{
  "num_hidden_layers": 11,
  "hidden_size": 512,
  "intermediate_size": 1024,
  "vocab_size": 19947,
  "norm_place": "pre",
  "tie_word_embeddings": false,
  "init_std_up": 0.0185,
  "optimizer": "adamw",
  "lr_mult_o": 1.49,
  "warmup_steps": 597
}
Each number is 50 + 10 x the weight over its row's rms, rounded and kept within 0 to 99. Layers, rows and columns count from 0. The size before them is the row's rms in percent of the matrix's.

# gate: layer 8 MLP gate, 1024x512, rms 0.0235, rows 686-720, columns 256-319
# up: layer 8 MLP up, 1024x512, rms 0.023, rows 686-720, columns 256-319
# down: layer 8 MLP down (transposed), 1024x512, rms 0.0214, rows 686-720, columns 256-319
gate686 091:65 51 68 49 69 47 44 45 29 51 46 50 69 41 41 53 57 51 50 36 57 43 61 52 74 54 44 60 54 44 61 43 41 45 50 50 45 48 50 49 64 61 47 55 51 42 65 46 46 46 50 48 61 55 61 58 60 44 45 67 63 56 65 51
up686 096:48 46 44 53 25 37 50 52 43 51 30 69 49 52 65 70 42 47 54 55 40 63 36 64 59 56 49 52 59 46 49 49 39 62 43 45 60 58 56 64 43 80 43 39 43 56 56 34 59 42 67 63 49 49 49 49 69 32 26 58 36 43 29 41
down686 097:54 62 40 40 54 42 56 59 64 44 34 47 40 35 35 62 46 33 51 56 52 57 52 50 51 49 53 52 54 49 34 61 39 32 44 52 60 56 44 22 41 69 46 31 56 45 42 58 48 29 47 50 56 38 56 58 44 52 43 47 55 36 47 47
gate687 098:65 51 45 44 45 44 48 53 59 59 57 46 65 53 46 43 57 47 50 55 44 62 36 56 45 46 44 57 38 48 59 45 43 57 43 52 43 55 51 40 49 42 55 47 34 49 60 58 68 50 35 37 43 57 46 62 75 48 52 47 31 48 46 62
up687 098:41 33 47 51 43 55 49 48 58 40 36 57 45 52 40 41 36 30 53 60 53 46 58 51 43 63 48 48 46 51 38 56 46 44 25 53 63 66 65 41 50 51 71 52 72 55 34 39 61 60 37 48 38 68 42 65 57 53 54 53 40 54 39 55
down687 097:46 51 66 54 50 56 50 44 59 61 59 67 51 49 55 61 39 67 54 62 38 48 46 40 47 47 55 54 46 59 57 58 40 64 43 38 41 60 37 47 69 45 41 07 60 58 36 38 55 60 64 66 47 39 50 34 50 40 53 59 50 70 27 55
gate688 105:45 53 60 42 43 46 48 47 50 74 41 34 43 61 63 41 52 63 58 53 44 59 60 50 45 57 47 48 45 64 52 51 41 38 46 62 31 49 57 53 50 51 38 31 66 60 40 64 70 38 55 66 35 49 32 48 60 41 38 46 46 43 48 56
up688 099:49 56 61 39 66 69 40 52 45 46 39 41 47 58 47 48 66 48 73 46 50 61 41 29 60 67 64 69 45 32 38 74 30 45 52 48 39 53 61 35 51 49 41 34 59 40 54 56 75 57 36 51 36 49 53 39 43 52 42 52 46 52 43 57
down688 102:46 41 49 62 56 41 58 41 43 49 46 44 48 54 47 52 48 40 43 62 57 40 55 37 55 36 64 53 56 55 44 37 51 53 50 33 50 55 48 43 29 46 60 69 43 46 40 62 37 40 55 58 47 65 53 42 44 51 43 44 53 53 64 38
gate689 100:60 52 69 43 67 41 49 47 59 41 45 59 69 59 66 26 47 44 24 31 53 42 52 34 57 36 38 70 38 72 45 56 46 56 42 46 69 37 70 50 40 51 44 44 51 60 69 64 37 63 38 49 45 47 45 67 52 42 28 44 39 41 63 60
up689 097:40 42 32 74 68 55 64 55 61 54 49 62 68 43 47 55 41 40 48 57 34 47 48 59 34 53 55 43 61 51 56 63 62 40 49 47 55 54 36 55 54 67 36 49 40 35 52 38 53 67 57 74 36 38 50 57 42 55 55 63 42 54 34 54
down689 097:45 48 55 43 62 41 56 51 70 34 51 47 59 66 37 48 49 53 57 38 40 42 53 45 53 38 43 53 54 39 45 57 38 45 48 46 42 50 72 44 46 60 30 36 56 46 55 60 39 37 58 50 69 48 38 48 49 44 20 58 42 53 67 60
gate690 098:43 53 60 51 31 47 34 41 36 49 42 39 46 44 42 42 56 49 56 41 42 52 44 55 45 44 59 40 52 42 36 54 40 37 58 49 41 30 42 35 56 44 52 51 41 43 41 64 63 38 55 49 45 53 44 44 48 39 47 49 67 50 42 41
up690 097:36 53 49 58 57 62 34 44 58 50 67 61 45 57 62 59 57 54 56 65 52 30 74 54 54 42 66 58 64 49 59 34 38 53 60 66 50 59 75 43 43 69 50 37 67 55 49 50 62 57 65 60 50 53 44 48 45 49 32 52 47 38 56 48
down690 100:43 53 45 38 58 51 50 28 61 63 46 50 54 38 61 52 73 43 63 40 49 55 55 37 59 34 63 58 59 59 61 35 63 41 48 44 51 60 32 52 41 53 62 40 30 45 50 40 44 49 42 51 56 43 59 51 37 53 55 52 57 34 43 62
gate691 098:57 56 57 26 50 49 50 50 41 51 47 51 59 36 61 36 52 46 60 30 45 50 64 39 42 51 35 55 41 59 66 43 52 44 37 54 49 47 63 41 43 48 53 40 45 63 40 44 37 28 64 70 51 41 54 42 61 52 36 66 50 58 53 47
up691 099:50 53 42 50 42 41 53 53 43 59 67 52 46 38 38 55 48 67 61 46 57 42 42 55 58 34 53 43 53 53 67 49 57 42 61 60 44 39 51 37 52 52 43 43 38 63 66 48 53 32 53 72 58 49 40 70 48 55 54 51 47 39 69 50
down691 102:49 36 68 44 43 60 54 62 46 30 54 34 60 57 59 29 60 67 29 48 37 52 43 53 58 46 26 64 64 52 67 38 43 51 49 47 43 41 57 45 60 60 46 53 59 57 28 51 47 27 58 45 52 46 46 42 52 50 47 56 54 38 53 67
gate692 112:58 44 63 42 42 47 49 75 25 39 54 60 67 48 41 45 65 61 36 46 43 42 40 52 57 65 55 39 55 63 72 58 45 40 60 45 56 32 46 52 43 57 58 71 42 37 35 59 37 47 45 47 41 59 38 61 48 60 54 48 43 43 41 64
up692 111:26 67 52 59 50 51 59 42 49 36 38 52 56 57 36 68 48 39 53 44 37 39 47 47 60 55 51 35 37 51 49 48 60 26 70 55 57 44 26 41 66 58 52 42 45 52 59 52 48 55 54 60 60 47 44 46 51 44 62 39 52 46 56 38
down692 106:45 58 45 51 60 64 46 55 46 40 39 43 54 54 44 60 53 59 48 51 39 56 62 39 51 34 49 55 52 58 51 43 43 41 49 55 45 31 51 40 50 51 31 39 53 60 53 41 54 46 52 43 67 34 51 44 73 51 41 47 49 52 52 51
gate693 098:59 48 44 55 48 64 57 57 63 50 47 52 53 47 65 46 46 50 51 48 45 61 56 70 59 46 45 45 71 53 49 33 58 61 46 56 63 47 55 63 35 29 68 62 55 72 61 52 38 58 31 50 50 63 52 55 42 47 44 30 29 51 55 34
up693 098:62 62 59 45 39 62 47 61 55 58 36 54 50 58 60 44 54 42 31 48 43 44 45 33 56 47 50 41 35 38 53 57 47 49 50 61 62 41 53 56 66 57 50 41 48 51 45 61 40 67 48 51 49 62 61 44 43 50 40 45 56 50 44 31
down693 098:64 41 49 65 54 54 48 18 51 64 58 44 36 47 37 47 54 48 56 61 43 52 49 64 52 55 41 57 64 58 58 43 51 61 57 36 61 48 58 64 51 57 45 43 41 54 42 26 62 33 71 40 60 46 48 44 43 39 65 35 36 45 46 37
gate694 101:51 58 51 52 63 49 72 59 64 39 51 60 35 50 54 52 38 58 59 40 54 52 56 39 50 60 47 63 57 49 51 48 25 45 62 37 42 53 68 45 48 45 28 51 59 55 61 43 48 43 49 46 39 43 54 74 60 51 44 37 41 55 53 46
up694 099:44 45 44 57 60 46 65 59 56 59 52 64 34 54 57 62 35 58 68 58 42 47 63 37 49 55 60 43 59 33 55 39 23 59 46 55 57 44 55 55 41 53 45 55 41 55 70 39 36 46 47 48 54 50 59 56 50 57 45 54 54 44 52 51
down694 099:59 48 64 64 51 61 48 48 50 58 51 57 47 33 46 60 49 47 57 63 48 58 64 49 37 57 61 32 53 52 34 36 37 40 56 42 55 44 35 60 54 43 53 68 53 52 48 52 56 32 53 44 44 45 45 43 48 45 49 46 40 42 51 49
gate695 099:46 35 59 43 59 70 53 54 35 53 36 49 58 36 57 31 47 64 37 63 64 60 48 67 59 54 57 40 61 48 31 60 54 48 42 56 42 38 48 38 50 38 29 46 57 59 63 53 46 50 52 54 41 47 47 48 52 55 67 54 57 72 48 63
up695 098:61 27 53 63 42 44 67 57 60 47 42 34 49 67 39 63 66 46 65 43 49 54 53 38 40 42 54 64 52 44 56 50 48 49 43 64 50 59 54 60 56 39 62 59 55 56 70 49 47 66 48 57 46 40 56 29 47 47 50 59 46 67 45 45
down695 101:45 47 56 69 47 59 47 34 52 34 34 50 58 56 41 54 45 54 71 44 63 54 46 51 41 27 73 58 55 37 56 50 53 68 53 48 45 64 47 50 67 41 61 45 40 38 47 41 51 54 43 48 66 34 51 53 56 41 53 60 60 58 55 40
gate696 109:42 44 50 48 59 51 47 63 72 49 34 52 56 53 64 39 38 36 45 50 40 47 47 39 51 69 18 42 45 40 44 56 48 51 58 42 43 57 46 57 43 54 38 36 63 51 23 41 42 45 66 38 50 70 37 59 48 48 48 54 45 67 33 57
up696 102:51 53 55 69 71 53 56 40 22 66 45 48 33 41 35 42 56 58 45 46 41 46 49 47 65 54 69 62 45 58 55 58 58 36 53 48 51 50 45 42 66 47 48 46 44 38 73 67 47 63 43 42 39 44 44 40 44 46 46 41 59 62 52 63
down696 097:50 58 42 41 39 49 29 51 50 55 40 65 58 60 65 47 26 41 46 55 45 38 45 61 55 66 25 39 37 43 38 61 55 68 48 52 30 56 54 46 72 48 51 53 71 48 46 53 46 40 53 47 48 60 29 65 50 41 42 62 68 52 42 55
gate697 104:29 55 46 53 65 62 44 44 61 61 38 47 42 42 64 53 38 51 56 45 56 53 45 42 48 49 40 39 27 51 54 58 57 42 50 56 51 68 43 70 56 40 41 41 53 49 54 48 32 48 32 61 52 50 53 50 51 55 36 44 63 44 45 67
up697 104:54 45 49 52 22 48 55 50 49 61 40 61 45 67 60 58 48 42 43 53 51 45 54 51 25 73 51 55 47 45 49 74 42 61 56 42 60 32 65 57 61 41 60 64 49 63 47 53 60 57 52 59 55 61 49 48 39 55 43 36 41 53 60 45
down697 102:46 66 44 54 58 52 53 48 57 59 48 38 39 63 33 56 49 35 38 50 72 56 64 61 64 61 67 63 56 46 56 31 54 24 49 45 34 60 52 63 57 62 39 63 51 41 52 26 50 42 46 48 57 46 48 52 60 53 55 47 43 42 55 58
gate698 100:60 41 56 50 79 45 63 58 62 45 41 48 76 57 51 62 50 52 77 38 60 43 60 65 45 62 47 47 42 46 41 42 51 49 58 66 64 58 35 38 41 29 43 52 51 40 55 42 56 43 43 69 43 50 49 39 39 37 58 36 72 57 43 41
up698 104:45 43 46 56 65 50 42 56 56 41 34 52 37 29 50 55 37 49 57 35 53 63 62 64 59 51 63 49 46 50 45 68 45 44 37 59 50 66 44 52 64 41 68 46 56 58 58 47 40 44 50 37 58 38 55 53 38 62 51 38 50 37 49 54
down698 106:55 48 48 58 58 27 60 29 43 59 47 44 43 36 40 48 48 68 51 59 54 65 50 41 40 64 61 51 41 48 62 58 61 49 57 54 75 59 33 62 75 48 41 54 64 31 48 47 48 60 51 56 49 57 37 51 70 44 46 42 76 54 36 25
gate699 103:46 52 36 35 54 80 45 61 54 56 60 38 43 55 56 47 43 36 40 37 42 49 52 53 47 54 42 41 58 54 54 60 50 41 61 31 65 50 39 53 36 38 47 65 72 63 57 52 46 43 37 46 40 45 50 54 37 54 54 47 31 47 67 57
up699 101:46 37 31 51 40 54 34 53 46 51 29 57 43 58 33 55 46 31 47 45 34 36 67 49 54 45 44 63 65 58 58 50 40 59 62 51 47 57 42 51 39 55 50 55 62 74 51 35 65 54 48 50 54 51 57 67 38 58 55 47 50 64 59 66
down699 095:38 51 50 39 41 33 39 18 42 50 45 66 56 58 51 25 50 51 60 46 51 49 52 45 59 45 59 38 49 48 39 53 37 58 38 63 44 64 49 62 34 45 59 63 51 58 44 66 60 49 53 58 65 39 60 54 72 41 54 56 36 32 47 44
gate700 104:39 56 62 57 92 51 54 63 58 32 57 55 63 56 53 41 59 49 49 36 49 24 45 51 54 39 45 52 58 60 39 44 64 49 36 54 44 41 51 42 49 30 40 52 34 55 49 60 48 58 60 52 44 56 39 50 59 54 49 62 67 44 35 31
up700 102:51 49 41 35 54 46 45 53 46 36 52 46 35 54 53 51 64 44 54 36 71 48 61 37 58 47 42 64 48 45 48 49 56 59 42 86 53 63 50 54 53 36 57 36 52 65 51 52 60 55 46 50 46 46 49 51 50 52 43 50 52 64 37 64
down700 102:60 55 58 47 44 49 46 61 60 47 29 60 51 55 40 51 69 33 51 41 67 57 52 54 50 73 32 60 37 66 58 30 56 72 53 49 52 71 64 52 28 66 47 59 54 52 54 50 35 55 49 62 50 57 52 58 59 38 32 53 48 57 42 48
gate701 100:49 51 54 46 49 56 44 62 61 52 39 38 58 53 47 38 62 44 61 38 64 66 41 49 41 50 55 49 62 56 56 47 54 56 50 60 41 55 36 56 45 43 40 32 50 49 55 46 44 30 57 56 36 73 53 73 46 39 53 43 40 59 49 55
up701 103:57 40 54 63 54 41 40 39 43 49 59 44 52 41 39 56 40 54 54 54 35 43 43 46 45 59 62 31 48 46 45 55 44 36 44 43 43 49 58 47 52 43 61 57 46 54 66 35 56 50 55 45 66 29 58 32 63 58 54 54 35 41 53 39
down701 091:43 44 33 54 49 56 43 85 59 55 68 47 49 50 51 45 67 34 52 52 45 62 41 68 50 51 14 54 36 69 32 41 41 54 47 41 28 50 36 35 33 52 39 44 56 53 52 36 58 69 50 58 62 59 50 55 45 43 60 55 51 63 55 52
gate702 101:50 46 58 59 44 45 61 69 62 55 57 58 75 57 58 45 39 59 47 30 53 37 43 46 60 70 54 55 59 58 48 42 28 41 79 50 42 54 30 63 52 34 58 51 59 34 54 64 38 50 43 56 41 47 65 47 40 42 63 53 28 60 52 52
up702 102:38 44 52 41 55 53 50 50 44 49 38 44 36 41 43 55 54 50 62 56 47 41 44 44 26 50 49 54 41 57 61 47 56 67 57 46 70 57 49 38 52 58 46 57 40 55 44 59 54 52 63 59 33 34 54 53 52 43 41 52 48 41 54 44
down702 103:47 57 65 45 46 40 32 41 39 58 60 63 60 54 53 50 39 54 40 66 51 50 56 46 65 39 42 46 53 50 59 60 51 45 49 43 50 48 49 71 55 41 48 57 44 51 51 59 37 52 40 46 39 52 48 61 43 50 45 38 43 31 49 52
gate703 108:50 63 28 51 51 45 65 64 56 40 53 47 41 63 66 58 42 44 42 47 50 30 44 57 45 46 31 52 65 48 41 35 55 42 46 62 37 62 55 45 51 42 47 56 57 76 50 47 46 39 48 62 39 40 49 62 69 71 38 45 56 42 44 52
up703 103:62 61 55 62 49 74 49 60 41 59 68 50 41 46 52 64 61 68 57 55 49 56 52 55 78 43 40 58 52 46 57 36 50 47 54 55 39 67 49 38 44 62 62 41 42 66 28 58 38 55 49 61 32 45 57 57 44 54 50 54 53 44 59 66
down703 105:45 56 23 60 51 55 46 40 56 49 52 49 55 44 62 54 47 40 51 67 48 57 47 60 53 50 60 45 51 50 46 67 50 36 45 48 57 46 41 38 73 49 48 61 26 54 48 46 55 52 55 63 49 41 55 58 44 55 52 60 55 36 52 51
gate704 093:47 66 44 52 36 56 60 52 63 43 43 42 53 48 51 24 28 48 49 42 48 65 57 49 23 61 55 46 57 50 48 55 27 43 62 50 55 49 53 48 42 46 49 59 45 60 47 40 60 40 63 58 40 47 49 52 50 64 39 49 40 39 41 35
up704 095:56 51 45 51 52 61 57 59 54 50 49 46 43 37 57 61 52 47 47 50 51 42 52 57 46 54 38 28 40 40 35 41 63 44 55 61 50 51 57 49 47 59 41 54 47 56 47 65 37 62 17 43 53 62 37 52 53 37 56 54 56 55 33 49
down704 097:56 31 47 56 59 59 75 63 50 71 55 63 52 35 65 54 42 52 40 38 54 53 61 54 49 46 53 61 45 50 53 73 32 42 48 44 49 53 36 42 55 47 39 44 55 58 57 57 49 60 47 47 51 52 46 65 38 67 46 60 65 35 38 57
gate705 095:39 41 50 32 67 34 52 41 49 52 41 29 77 30 43 59 64 65 52 43 55 60 40 44 49 36 44 42 32 43 58 63 56 36 48 41 36 57 41 44 44 56 58 56 56 50 42 64 60 36 50 42 51 48 54 58 53 41 71 47 46 44 56 37
up705 099:65 72 45 48 41 67 49 60 38 44 45 42 44 44 58 73 61 51 56 43 49 46 34 46 37 49 47 40 74 56 60 55 45 51 64 49 49 52 46 58 49 34 52 41 54 46 49 36 53 56 54 41 61 20 46 46 58 51 43 38 56 46 38 40
down705 100:65 48 63 46 66 54 49 48 49 60 54 38 58 37 45 52 47 52 48 52 58 46 63 59 26 53 63 68 40 58 61 63 65 51 56 51 33 47 49 54 50 54 50 66 66 54 68 66 49 41 43 45 28 62 42 41 55 60 50 57 57 40 65 50
gate706 099:68 49 53 43 60 42 43 40 49 51 78 56 56 58 35 59 45 45 68 38 54 53 41 51 68 36 37 41 57 64 48 47 42 58 38 48 48 67 25 41 62 35 47 54 56 50 29 58 47 60 51 61 51 61 32 56 50 55 50 38 46 52 42 52
up706 097:33 51 43 60 40 32 40 52 57 56 47 48 34 44 42 48 48 47 42 62 52 50 48 59 43 49 47 45 70 56 58 66 40 81 67 59 39 49 44 56 49 57 42 52 52 52 48 40 41 48 55 55 37 62 52 38 43 54 54 51 49 42 45 45
down706 101:42 59 38 42 51 45 46 33 58 58 63 44 55 45 59 38 67 54 51 39 72 54 54 62 56 54 67 31 47 49 39 56 63 49 28 41 56 50 37 71 47 48 61 39 61 48 46 58 46 57 43 56 47 52 58 44 55 54 44 47 28 43 48 37
gate707 107:54 62 57 51 47 57 61 63 42 40 60 30 50 59 58 59 57 60 51 38 34 74 51 51 34 45 37 45 75 33 55 36 61 38 54 58 51 44 56 45 34 33 39 41 57 45 46 51 65 45 39 56 51 43 58 54 61 54 64 37 44 41 47 61
up707 103:53 47 53 43 60 42 53 55 35 52 48 55 42 30 52 36 41 43 58 50 49 50 63 53 54 52 56 65 49 72 35 63 44 43 25 60 55 56 49 42 29 53 67 47 42 43 54 60 70 55 51 58 50 57 43 58 52 49 45 52 58 37 51 42
down707 104:48 53 42 44 70 49 58 59 53 56 46 52 53 52 48 29 62 33 59 11 47 45 50 42 54 56 53 51 50 33 49 63 41 23 62 43 54 50 50 50 60 45 71 38 50 41 42 50 55 63 48 53 53 55 48 50 50 65 56 68 80 45 51 64
gate708 098:31 59 54 59 26 54 42 51 64 42 63 53 44 38 43 36 68 61 58 39 51 59 43 52 38 52 41 41 55 55 56 60 46 46 62 65 38 53 22 53 47 45 55 64 51 46 45 52 36 74 55 45 42 50 78 48 47 41 58 66 53 52 52 53
up708 101:42 71 61 50 40 28 50 54 47 39 52 41 63 65 54 54 65 46 65 58 47 46 51 47 56 45 58 45 24 36 56 45 48 52 61 45 45 45 72 50 60 64 57 54 44 72 59 48 44 68 58 52 35 48 49 54 50 45 67 48 53 65 57 28
down708 101:48 57 39 43 53 36 51 55 52 44 60 42 53 38 62 43 50 38 38 58 45 57 60 56 49 45 50 64 61 54 58 38 30 70 61 48 55 51 61 40 48 86 43 49 44 52 50 48 49 46 57 50 51 80 62 69 35 47 32 61 35 72 54 61
gate709 104:34 38 39 48 66 45 46 59 53 56 60 50 29 74 77 54 44 61 58 44 51 51 61 51 45 71 30 46 52 32 46 32 52 48 51 36 44 33 53 55 48 35 57 60 50 44 44 56 39 57 54 43 29 57 39 52 64 53 62 50 60 52 56 71
up709 101:60 47 40 50 71 57 38 40 53 40 53 63 50 53 73 47 66 56 58 58 53 40 59 63 43 53 40 48 63 63 48 67 77 46 68 60 30 49 59 42 50 43 55 50 36 28 37 40 45 37 40 38 47 36 56 52 56 35 74 52 63 57 30 54
down709 103:66 53 38 33 47 39 46 46 67 68 45 52 46 35 62 35 50 50 53 40 68 39 20 51 54 43 80 65 45 50 69 61 49 63 39 44 37 47 24 49 66 53 44 36 43 50 54 53 50 41 39 55 46 68 34 63 63 41 53 55 60 43 56 30
gate710 110:49 55 58 52 58 49 41 51 56 49 41 46 51 49 49 60 46 45 60 46 42 48 23 48 61 58 40 54 49 54 57 61 56 40 37 62 55 52 49 60 55 57 47 43 49 51 29 55 46 49 48 48 47 42 43 36 45 58 53 40 56 35 29 44
up710 102:27 25 53 54 45 38 49 47 46 56 30 37 44 37 50 51 46 38 52 56 45 59 59 35 45 41 50 41 42 47 41 45 65 53 54 55 38 42 31 41 46 48 47 41 68 40 62 42 52 56 62 37 56 55 40 45 39 60 45 45 36 47 64 54
down710 100:46 57 60 58 50 47 49 34 52 33 51 55 50 41 43 49 54 35 56 49 37 51 54 48 37 65 47 40 50 38 46 64 51 47 63 44 77 55 54 49 49 34 55 52 43 49 47 30 40 51 54 48 43 34 67 62 57 66 59 41 49 39 70 50
gate711 101:60 65 73 54 49 66 44 41 45 41 32 51 42 70 41 54 46 40 53 50 57 57 41 34 42 59 47 28 60 45 55 46 44 43 52 43 47 52 55 50 67 63 53 62 46 55 49 36 53 48 66 51 60 45 52 45 50 35 45 42 68 60 40 56
up711 104:54 60 60 61 44 40 29 48 53 42 43 50 48 40 51 38 46 43 56 58 57 51 51 40 39 43 59 66 60 42 51 49 48 52 36 75 62 59 61 34 33 56 32 57 46 51 43 33 77 38 65 54 54 35 51 44 27 44 58 42 38 42 52 54
down711 105:35 55 66 54 42 43 57 20 55 55 49 65 50 71 47 49 70 49 52 40 47 57 56 59 33 49 76 69 46 47 58 38 54 64 48 52 48 51 63 50 24 60 56 73 50 55 63 54 55 44 60 39 48 48 47 36 24 29 45 41 48 64 46 60
gate712 103:54 71 71 47 41 68 53 55 57 39 53 51 65 53 41 39 51 78 61 41 38 62 51 38 41 50 53 52 56 55 63 61 48 56 48 58 56 46 30 44 39 75 47 57 49 36 42 67 49 73 45 35 44 24 47 60 50 53 37 38 49 39 60 42
up712 101:58 51 67 50 54 57 51 44 63 59 56 57 43 49 28 49 58 56 32 50 34 63 58 36 59 35 45 62 50 59 40 52 35 45 40 58 56 39 52 63 52 48 44 39 79 43 54 51 57 72 46 55 50 56 46 59 54 43 58 66 40 32 47 60
down712 102:41 49 45 32 59 51 68 66 53 48 59 59 42 43 51 47 40 48 51 63 40 46 56 48 50 47 25 42 46 53 66 53 56 36 43 54 54 41 57 63 31 32 59 48 53 39 46 57 40 36 68 37 37 58 44 71 50 26 44 50 46 35 60 48
gate713 101:52 28 51 62 70 39 40 66 61 45 56 48 38 34 52 71 48 65 51 42 63 47 53 46 55 59 51 36 44 46 67 44 46 40 72 67 47 47 46 53 39 73 68 37 51 48 45 39 45 34 49 62 39 45 54 62 37 62 49 52 46 47 47 36
up713 102:52 44 44 35 68 50 40 55 61 36 44 60 52 43 49 65 46 54 45 47 53 53 63 53 22 54 59 57 66 43 56 61 44 42 32 46 59 45 64 42 59 46 42 46 41 42 41 43 58 49 42 41 63 40 56 45 56 53 49 55 48 43 32 51
down713 104:54 27 47 61 60 54 31 43 30 64 50 61 28 59 35 50 63 57 51 62 50 37 54 44 50 44 76 43 64 43 60 52 28 73 48 36 54 58 45 50 56 34 46 46 38 41 53 55 49 65 70 48 53 53 71 47 56 43 52 58 43 47 36 61
gate714 096:45 40 54 63 58 62 53 59 58 60 30 58 50 48 54 45 62 46 52 48 39 76 59 45 55 54 38 54 50 50 45 57 63 32 69 48 48 42 51 49 43 57 55 59 56 46 34 73 53 34 62 50 62 55 56 48 54 60 62 53 48 40 54 42
up714 098:57 59 48 44 50 60 55 46 60 39 58 46 28 59 37 61 66 56 47 64 51 44 41 75 63 50 53 36 43 52 57 41 63 45 53 52 38 44 48 58 40 70 50 46 62 65 49 55 69 35 51 47 61 51 46 27 65 67 46 58 34 47 56 48
down714 099:40 49 62 45 35 45 50 41 55 61 36 52 26 66 37 58 60 60 51 32 47 39 46 53 35 42 69 44 52 45 52 46 40 49 55 38 36 46 46 47 31 36 59 48 55 58 52 50 47 62 51 35 53 41 66 37 63 56 59 60 46 64 56 51
gate715 102:39 45 65 46 48 34 64 49 57 37 65 52 57 57 45 45 58 49 48 51 42 56 54 57 50 31 47 56 67 48 57 51 51 46 51 50 67 43 39 49 40 48 50 42 55 63 53 46 46 40 71 56 65 50 62 60 42 33 44 49 43 45 58 44
up715 101:48 43 39 31 40 55 37 62 54 54 54 67 51 43 50 39 46 56 70 52 48 62 48 40 49 55 52 35 51 35 56 62 58 46 51 33 50 39 40 50 52 47 44 61 50 58 63 52 56 42 55 62 60 67 52 46 70 71 50 74 44 54 38 45
down715 099:51 51 65 48 58 40 58 26 49 51 48 54 45 50 49 38 39 64 73 46 59 60 47 72 55 48 73 50 47 69 45 45 67 46 52 48 68 53 37 49 46 37 49 45 31 43 51 61 57 58 52 57 50 41 50 53 73 47 44 55 34 55 65 50
gate716 096:54 54 48 55 62 50 45 56 60 55 48 46 41 51 38 63 70 68 54 73 45 65 43 42 55 53 59 28 63 53 43 63 44 40 42 52 62 57 30 59 40 36 55 61 37 42 30 60 26 68 61 58 47 50 58 63 45 50 75 43 46 38 47 53
up716 099:57 61 62 63 53 63 50 55 50 48 34 64 63 58 35 49 50 55 62 59 48 49 49 61 39 52 41 63 49 66 64 24 50 75 49 58 54 48 46 72 50 46 41 50 55 44 35 72 49 49 53 39 45 48 52 53 51 50 50 50 70 43 53 41
down716 100:46 44 55 45 31 52 33 45 48 47 61 54 54 39 49 44 47 48 55 66 36 42 46 52 54 40 70 39 49 47 51 46 45 47 65 59 53 50 57 69 40 59 50 36 38 53 42 68 48 69 49 35 59 51 50 67 60 46 56 40 48 26 54 34
gate717 102:39 49 48 60 65 44 63 57 33 68 47 51 52 43 61 38 39 39 34 30 38 45 55 38 39 51 46 44 47 55 51 60 49 41 69 37 47 31 44 65 41 49 43 57 60 63 47 52 43 45 54 57 50 49 41 48 62 47 43 45 38 58 64 35
up717 102:55 33 60 57 39 42 52 54 62 47 47 64 64 49 38 60 33 57 59 56 46 50 65 50 62 46 48 64 43 62 47 31 60 54 72 55 62 52 51 55 44 69 42 63 33 60 63 48 35 37 41 56 51 38 62 34 65 51 48 47 57 43 66 47
down717 105:49 63 54 43 76 57 62 18 64 36 44 43 50 53 47 55 43 28 76 69 49 53 29 47 27 45 37 54 59 24 50 38 56 41 65 44 56 44 48 36 41 47 59 47 60 39 44 57 39 62 56 61 45 60 50 44 60 35 43 58 56 49 45 52
gate718 101:65 54 41 60 64 41 54 51 75 35 51 44 51 59 46 45 65 41 56 43 46 37 53 54 53 49 50 31 46 65 47 49 45 51 61 57 50 62 61 53 35 62 50 52 43 53 36 51 59 51 54 45 49 59 44 57 52 45 46 52 47 48 50 34
up718 099:63 61 54 39 36 58 60 40 43 54 54 53 30 43 40 51 45 47 56 60 52 49 60 70 40 54 54 66 61 57 65 49 59 35 31 47 55 47 45 42 74 56 59 48 57 57 32 46 33 32 72 52 48 35 68 50 36 36 44 51 53 52 44 61
down718 096:42 50 59 56 51 45 45 36 50 53 40 61 45 64 56 41 64 37 56 47 53 49 57 40 35 70 56 36 47 41 51 42 53 56 48 55 37 69 59 41 38 54 52 58 38 64 53 40 57 49 44 44 56 56 60 48 78 45 55 64 43 51 58 57
gate719 095:60 36 62 65 69 47 43 56 63 42 46 34 55 54 46 56 53 45 37 33 57 64 38 55 49 33 40 52 47 57 65 52 52 44 50 50 59 49 54 40 46 55 48 27 57 57 40 56 55 20 72 46 35 37 51 54 46 50 52 26 34 57 47 49
up719 095:44 40 47 68 48 57 43 34 55 59 51 54 48 54 64 41 46 44 43 64 52 47 66 56 42 37 47 49 47 39 64 64 62 51 50 40 50 39 36 41 62 60 63 46 68 48 42 60 48 42 47 36 37 47 41 51 48 47 68 44 54 43 51 73
down719 099:64 62 46 50 51 71 43 65 69 41 52 48 52 40 38 42 49 41 49 49 33 42 61 57 47 51 20 67 43 56 58 60 43 54 54 28 61 40 62 34 49 45 47 45 68 61 56 55 49 48 33 48 42 54 35 38 34 43 55 59 57 62 54 76
gate720 101:46 42 42 49 56 44 28 68 54 48 50 40 69 35 60 40 59 42 55 36 56 51 43 43 65 57 50 34 60 49 20 56 48 56 57 48 58 39 65 66 53 45 43 50 59 34 49 60 44 49 51 61 65 58 52 52 56 41 43 56 51 43 50 44
up720 106:55 43 58 46 47 37 35 51 54 45 41 55 70 53 64 51 46 40 53 49 57 48 46 51 62 44 60 44 54 52 37 40 50 68 44 45 60 59 60 56 45 49 48 67 56 41 61 45 54 63 35 59 57 38 62 63 34 46 46 54 63 41 45 37
down720 105:43 44 23 66 55 46 38 48 28 41 64 43 60 56 58 70 46 55 48 69 58 54 41 65 50 53 52 62 49 37 49 61 35 45 56 39 68 60 64 25 71 66 58 63 58 41 71 55 40 67 48 62 43 34 42 46 41 47 35 67 52 49 46 46